From a checkpoint of a small transformer trained on Wikipedia: rotary positions.
Each number is 200 + 40 x the weight over its row's rms, rounded and kept within 0 to 999. Layers, rows and columns count from 0. The size before them is the row's rms in percent of the matrix's.

# layer 5 MLP gate, 256x96, rms 0.195, rows 245-255, columns 0-95
097,163,161,138,242,217,302,197,183,165,181,220,262,200,203,221,195,195,181,222,222,147,173,203,187,137,206,130,235,179,216,253,189,311,232,223,232,174,238,97,202,157,243,179,236,308,164,205,135,222,238,197,179,151,149,186,218,188,242,221,158,247,180,221,241,178,212,201,216,263,224,171,97,143,167,194,175,146,202,185,218,233,170,153,175,231,219,215,199,230,151,176,141,253,204,211,191
093,189,169,218,211,255,159,268,180,196,242,182,140,199,192,170,189,153,210,191,173,202,224,190,209,104,171,165,134,213,186,182,189,249,226,191,145,194,128,207,202,265,226,279,250,142,219,190,134,140,166,180,200,279,208,162,163,235,222,226,69,190,153,185,201,187,195,250,223,202,222,186,174,189,181,194,180,165,208,181,206,215,191,222,107,141,201,214,119,132,234,211,249,251,119,198,159
108,166,194,169,125,212,157,193,196,205,156,241,211,220,226,121,208,172,230,168,165,197,227,149,175,244,192,170,266,193,198,190,149,219,224,214,220,123,170,179,107,218,219,145,219,242,166,227,168,114,242,199,189,197,148,227,166,261,246,213,195,278,237,213,183,183,319,251,201,204,198,194,168,164,244,176,181,107,171,268,227,255,251,237,203,232,164,194,215,215,139,139,213,170,213,235,262
094,186,215,159,183,251,236,159,189,169,187,159,104,173,202,193,194,131,197,160,211,251,115,184,206,233,152,253,179,236,125,264,227,175,159,261,198,236,169,189,253,277,161,244,153,220,217,286,162,206,209,162,249,191,203,186,181,250,198,230,233,148,232,168,206,131,240,224,198,162,169,152,183,200,202,205,136,200,218,185,214,207,212,166,173,109,231,208,227,222,169,246,241,207,257,194,80
099,170,175,199,219,177,281,222,197,139,223,215,229,219,254,177,292,211,192,214,230,205,210,143,215,198,216,168,216,184,192,165,169,214,188,144,185,192,129,147,191,205,126,235,215,311,184,176,171,290,259,212,235,203,115,191,259,215,223,269,228,171,143,175,189,236,205,219,156,238,152,167,109,187,167,202,218,181,259,181,263,213,190,179,245,137,147,216,209,208,154,223,202,100,174,222,217
102,181,237,217,225,202,145,185,295,251,230,184,205,225,204,199,187,193,232,183,240,237,236,205,188,154,137,234,221,151,177,119,186,231,156,213,264,269,193,191,157,200,193,235,220,255,237,180,247,176,146,261,247,254,206,228,202,190,192,185,165,187,251,180,243,176,223,177,149,157,239,212,243,197,107,112,216,220,82,204,203,108,217,237,200,239,225,243,175,199,142,141,249,154,196,206,242
099,165,171,194,221,156,280,197,229,267,158,200,181,240,181,259,262,221,212,195,180,230,171,171,187,284,224,201,224,219,224,248,274,153,179,196,219,245,198,152,208,237,139,251,180,208,149,169,195,106,188,262,202,259,258,197,270,251,175,192,213,220,223,153,262,202,211,149,206,248,217,160,174,247,117,222,264,196,142,230,169,190,146,139,187,222,218,265,259,199,199,201,280,195,215,236,163
100,211,139,208,146,186,180,171,231,150,242,252,203,215,223,146,266,188,282,255,164,146,163,186,232,157,168,207,226,207,273,243,208,203,171,148,184,154,211,168,150,212,212,169,304,210,200,211,197,169,269,239,217,158,164,234,227,233,218,138,191,256,188,167,202,198,206,234,171,247,200,133,132,290,231,197,168,162,167,265,188,189,160,196,144,190,224,181,261,115,194,225,148,208,148,266,212
106,271,236,120,142,172,206,205,169,157,139,216,135,159,255,230,225,212,208,192,198,265,180,196,272,197,244,164,179,184,198,191,178,204,132,186,263,133,266,253,157,162,215,239,158,319,238,154,252,159,182,180,221,176,169,243,146,162,203,174,120,196,158,186,248,191,255,180,222,221,226,261,202,228,214,240,206,233,146,179,231,217,196,231,166,252,200,259,165,214,167,155,199,241,250,215,219
081,147,147,236,258,200,187,204,156,230,212,151,161,188,214,220,135,240,178,183,211,195,222,213,159,258,210,199,197,262,171,215,219,257,200,313,181,259,214,228,210,130,226,198,203,196,192,217,225,189,269,208,232,185,203,241,204,332,234,242,218,169,166,222,196,243,154,228,277,193,170,210,246,144,171,156,188,246,201,221,245,208,206,245,182,158,196,239,134,175,176,114,130,172,278,155,158
104,135,166,113,205,177,204,176,209,200,176,204,156,195,165,183,219,135,225,186,177,285,220,206,184,187,200,215,153,167,177,280,198,159,229,184,199,207,201,136,137,133,130,169,151,185,215,251,243,144,172,173,207,217,202,208,196,274,126,212,188,218,254,187,272,204,238,286,206,180,104,191,199,274,215,200,223,145,316,242,224,141,200,232,207,187,196,181,206,267,213,215,165,153,195,202,219
# layer 5 MLP up, 256x96, rms 0.193, rows 245-255, columns 0-95
094,170,153,210,295,265,168,211,230,186,143,160,188,176,120,168,226,252,171,210,189,176,191,181,225,204,192,234,162,275,155,156,159,231,153,222,228,174,173,233,156,246,219,193,205,155,180,191,173,136,185,192,147,211,317,199,216,237,194,195,227,192,195,196,187,184,225,264,239,233,222,172,244,150,172,159,269,148,221,181,210,247,227,233,300,192,195,141,247,275,194,161,212,182,239,209,300
093,201,242,157,186,190,233,266,199,215,189,147,145,182,184,244,153,173,148,209,201,127,260,235,226,178,196,134,192,218,233,186,321,234,180,263,232,199,156,238,219,187,221,290,169,170,164,239,206,165,171,195,143,198,171,164,282,190,137,147,168,236,203,241,208,230,275,152,179,178,218,231,213,212,206,200,234,268,136,191,155,169,235,246,187,163,167,143,144,171,159,224,172,274,200,158,236
102,310,260,228,172,178,207,135,226,157,130,237,242,223,169,172,121,268,184,191,233,160,175,203,187,238,165,175,193,176,209,107,185,181,191,198,199,224,247,237,247,151,238,141,206,244,160,219,213,197,207,145,141,220,148,239,237,158,193,201,206,227,258,210,252,280,206,215,179,247,222,145,159,123,254,199,143,169,185,205,217,243,150,224,237,221,208,264,142,179,174,223,270,155,206,204,183
100,178,211,190,219,187,227,292,220,193,242,199,208,211,271,234,209,203,227,162,137,235,210,288,99,192,267,260,274,230,287,189,250,129,267,186,231,204,193,201,206,202,227,168,276,206,232,217,216,159,119,234,171,249,195,168,185,171,278,185,220,126,166,172,251,181,215,214,233,180,142,179,179,149,204,211,195,189,252,136,230,199,207,223,181,207,136,145,218,148,150,216,206,234,220,214,186
098,237,148,213,265,233,166,145,247,135,256,157,214,159,240,191,287,161,201,237,195,211,195,126,192,133,214,192,230,224,182,177,141,255,259,217,180,226,174,254,181,217,220,176,214,160,182,152,214,210,203,214,209,131,190,177,145,234,221,268,244,275,261,201,235,205,176,243,211,146,200,220,307,232,232,193,220,227,152,226,117,210,200,170,309,175,148,203,188,206,141,234,185,198,227,173,205
109,223,201,205,285,169,248,168,255,231,230,153,221,178,251,239,272,200,205,267,175,253,189,266,207,174,197,220,231,220,185,138,240,193,182,197,196,175,142,206,244,258,194,205,176,243,265,164,188,197,167,199,149,246,203,195,169,140,181,204,165,147,239,206,196,230,205,214,293,143,189,183,260,131,197,250,259,213,279,247,229,220,151,183,271,234,220,238,199,258,179,329,211,216,206,190,207
097,211,192,201,227,231,226,175,181,179,256,188,215,142,260,196,202,191,201,115,203,149,160,232,173,191,177,260,261,255,189,234,211,251,95,170,172,164,283,154,205,199,218,115,161,209,239,142,221,179,184,168,195,136,199,209,273,205,208,233,112,203,202,228,186,135,171,244,232,176,191,228,194,181,206,170,265,163,196,189,264,229,154,195,182,147,209,162,183,295,125,250,153,237,251,213,203
104,166,220,179,203,188,207,156,244,193,272,216,164,230,199,184,226,202,92,223,141,180,221,277,318,235,223,210,195,197,252,214,211,138,214,212,224,225,194,205,254,204,108,169,160,131,207,174,232,231,196,110,189,189,246,184,171,169,154,197,131,179,126,217,280,212,255,187,200,187,221,288,192,179,205,264,196,151,154,220,232,217,176,175,152,212,174,146,227,164,217,227,191,270,203,222,179
099,187,266,148,177,258,196,217,167,208,191,260,165,211,238,181,184,245,245,181,137,183,269,166,182,223,272,275,232,240,177,172,150,192,196,153,188,229,153,172,142,174,191,194,228,193,173,121,186,224,164,290,263,172,123,167,199,157,249,205,240,171,137,179,160,237,195,161,157,229,150,164,208,230,176,201,195,268,183,192,158,233,209,242,227,205,267,241,250,235,245,272,228,226,140,149,246
092,190,186,250,253,198,217,222,217,187,234,202,198,276,161,175,182,149,243,196,202,174,166,241,171,163,241,226,222,189,200,240,150,207,198,219,117,295,213,146,170,236,205,255,196,155,188,104,208,170,178,194,237,167,210,194,196,241,184,194,144,230,129,163,123,189,203,196,142,122,196,231,143,135,265,179,180,161,119,200,205,130,197,245,154,229,263,203,120,187,172,184,133,247,224,204,165
100,247,179,200,184,193,212,184,241,237,193,191,200,146,262,249,136,244,193,226,204,260,173,219,213,144,233,224,172,186,256,234,192,180,297,148,204,203,189,175,219,133,169,216,173,161,165,217,270,238,169,175,154,144,223,207,157,229,109,202,184,328,206,192,245,192,167,168,235,222,185,177,185,233,172,197,234,272,187,225,263,181,225,282,133,165,173,213,165,292,211,233,160,162,159,198,237
# layer 5 MLP down (transposed), 256x96, rms 0.185, rows 245-255, columns 0-95
104,106,189,186,197,227,199,170,176,204,280,229,183,210,247,194,212,213,240,224,175,209,131,198,259,197,229,149,236,187,209,234,274,222,188,195,170,219,221,223,231,137,159,220,174,227,246,226,120,210,216,285,221,240,166,232,236,234,184,131,125,147,221,146,173,187,135,198,193,206,144,174,189,222,166,257,235,222,143,179,224,268,207,181,228,241,162,222,165,214,135,207,205,113,234,206,83
100,201,174,214,226,219,210,180,200,148,210,212,216,234,260,226,207,188,229,176,214,245,196,175,179,342,170,254,252,142,174,206,173,177,165,140,222,199,229,136,171,161,202,172,229,174,247,128,155,236,273,261,240,183,228,187,130,176,204,244,306,151,204,198,171,178,135,228,223,234,179,183,214,192,221,153,201,214,238,234,173,214,143,270,197,295,245,255,249,190,226,168,160,157,226,201,228
106,206,139,178,209,131,277,249,213,182,200,164,200,106,234,171,255,211,218,230,160,235,187,253,252,107,190,168,129,152,205,260,158,233,204,173,163,174,162,152,258,188,246,276,186,145,203,204,184,251,201,233,247,160,176,172,235,233,144,219,274,219,202,171,193,200,204,202,155,95,193,193,196,148,161,203,257,221,228,233,146,163,215,200,186,247,238,264,182,164,240,202,187,186,233,139,226
101,247,156,189,185,193,182,122,179,232,182,256,252,231,187,223,313,233,156,195,165,167,249,168,231,127,206,166,231,181,139,139,211,174,128,147,159,162,201,185,207,221,226,268,154,228,223,223,214,193,178,196,177,249,199,249,233,164,234,203,244,146,180,208,219,255,143,229,157,170,206,312,202,247,231,183,194,121,216,255,187,151,266,225,240,185,194,215,228,143,233,124,186,237,217,218,211
101,225,299,203,269,147,206,250,170,186,183,298,232,133,233,221,180,240,240,179,176,158,190,260,223,208,244,183,197,256,214,193,246,172,171,202,173,172,216,159,294,248,160,198,162,202,189,239,223,167,213,211,209,136,135,171,253,236,189,207,190,195,226,213,135,174,224,223,230,184,301,72,156,210,231,207,236,183,170,243,167,217,261,199,171,209,240,192,138,185,164,262,189,211,184,216,192
096,214,91,265,212,215,191,274,178,183,174,159,178,196,182,197,222,194,225,191,191,91,181,108,192,209,144,165,120,184,208,254,254,219,199,195,201,223,241,246,186,198,206,233,175,148,173,204,242,223,249,132,215,216,255,241,234,168,273,198,201,269,229,240,146,219,206,224,167,264,217,268,166,217,197,275,222,217,269,172,162,216,208,191,204,117,220,161,207,200,222,145,143,235,192,248,184
095,126,146,170,155,234,196,153,222,200,176,208,265,258,155,190,241,220,181,144,189,296,192,215,223,230,257,163,280,270,269,210,166,237,234,223,211,235,199,249,225,190,190,246,208,195,148,129,166,214,236,179,216,262,193,184,173,177,133,131,225,180,189,227,215,240,99,180,165,299,176,225,256,198,161,168,208,193,240,193,219,190,150,164,214,203,261,288,237,207,157,174,203,187,198,200,199
099,237,245,189,154,225,218,272,232,250,178,104,153,213,229,211,154,213,256,227,190,254,198,160,152,157,185,152,184,251,204,230,217,188,206,215,98,127,183,192,190,146,196,207,265,197,167,165,258,236,147,213,232,193,183,226,195,196,213,182,284,232,274,172,166,232,116,215,239,221,182,124,178,245,220,188,205,211,270,183,142,147,183,208,243,188,153,210,236,132,191,246,150,187,160,207,262
093,242,243,251,210,209,235,144,144,226,208,204,216,211,106,195,191,228,204,210,147,193,189,197,232,171,191,204,267,180,180,140,249,170,241,234,196,178,236,115,240,236,188,214,178,127,172,284,203,150,225,189,236,162,192,217,241,236,176,212,212,188,245,253,215,224,204,212,191,151,206,173,166,163,197,177,178,250,167,315,191,175,158,261,215,144,200,232,128,186,204,230,189,113,120,248,102
096,122,155,220,228,190,227,106,140,224,247,184,216,193,249,261,171,259,146,211,142,171,203,159,106,244,125,241,137,190,176,146,228,239,211,246,157,247,188,213,219,141,165,124,173,194,155,234,198,157,200,257,160,207,222,221,216,246,224,218,215,137,210,208,245,202,227,204,229,204,244,236,254,214,170,210,220,244,267,222,229,219,189,164,242,176,134,202,199,155,179,144,199,109,240,175,206
100,145,130,218,206,236,118,160,249,178,170,224,158,202,189,139,181,189,185,217,164,213,178,161,161,174,213,199,220,197,190,117,287,222,158,216,218,201,157,164,179,197,210,238,134,154,217,237,220,205,190,244,167,191,215,207,205,218,214,239,155,196,100,203,223,139,193,143,186,301,187,197,283,231,144,126,159,232,190,183,132,167,187,199,168,176,236,265,208,177,160,156,174,137,231,247,114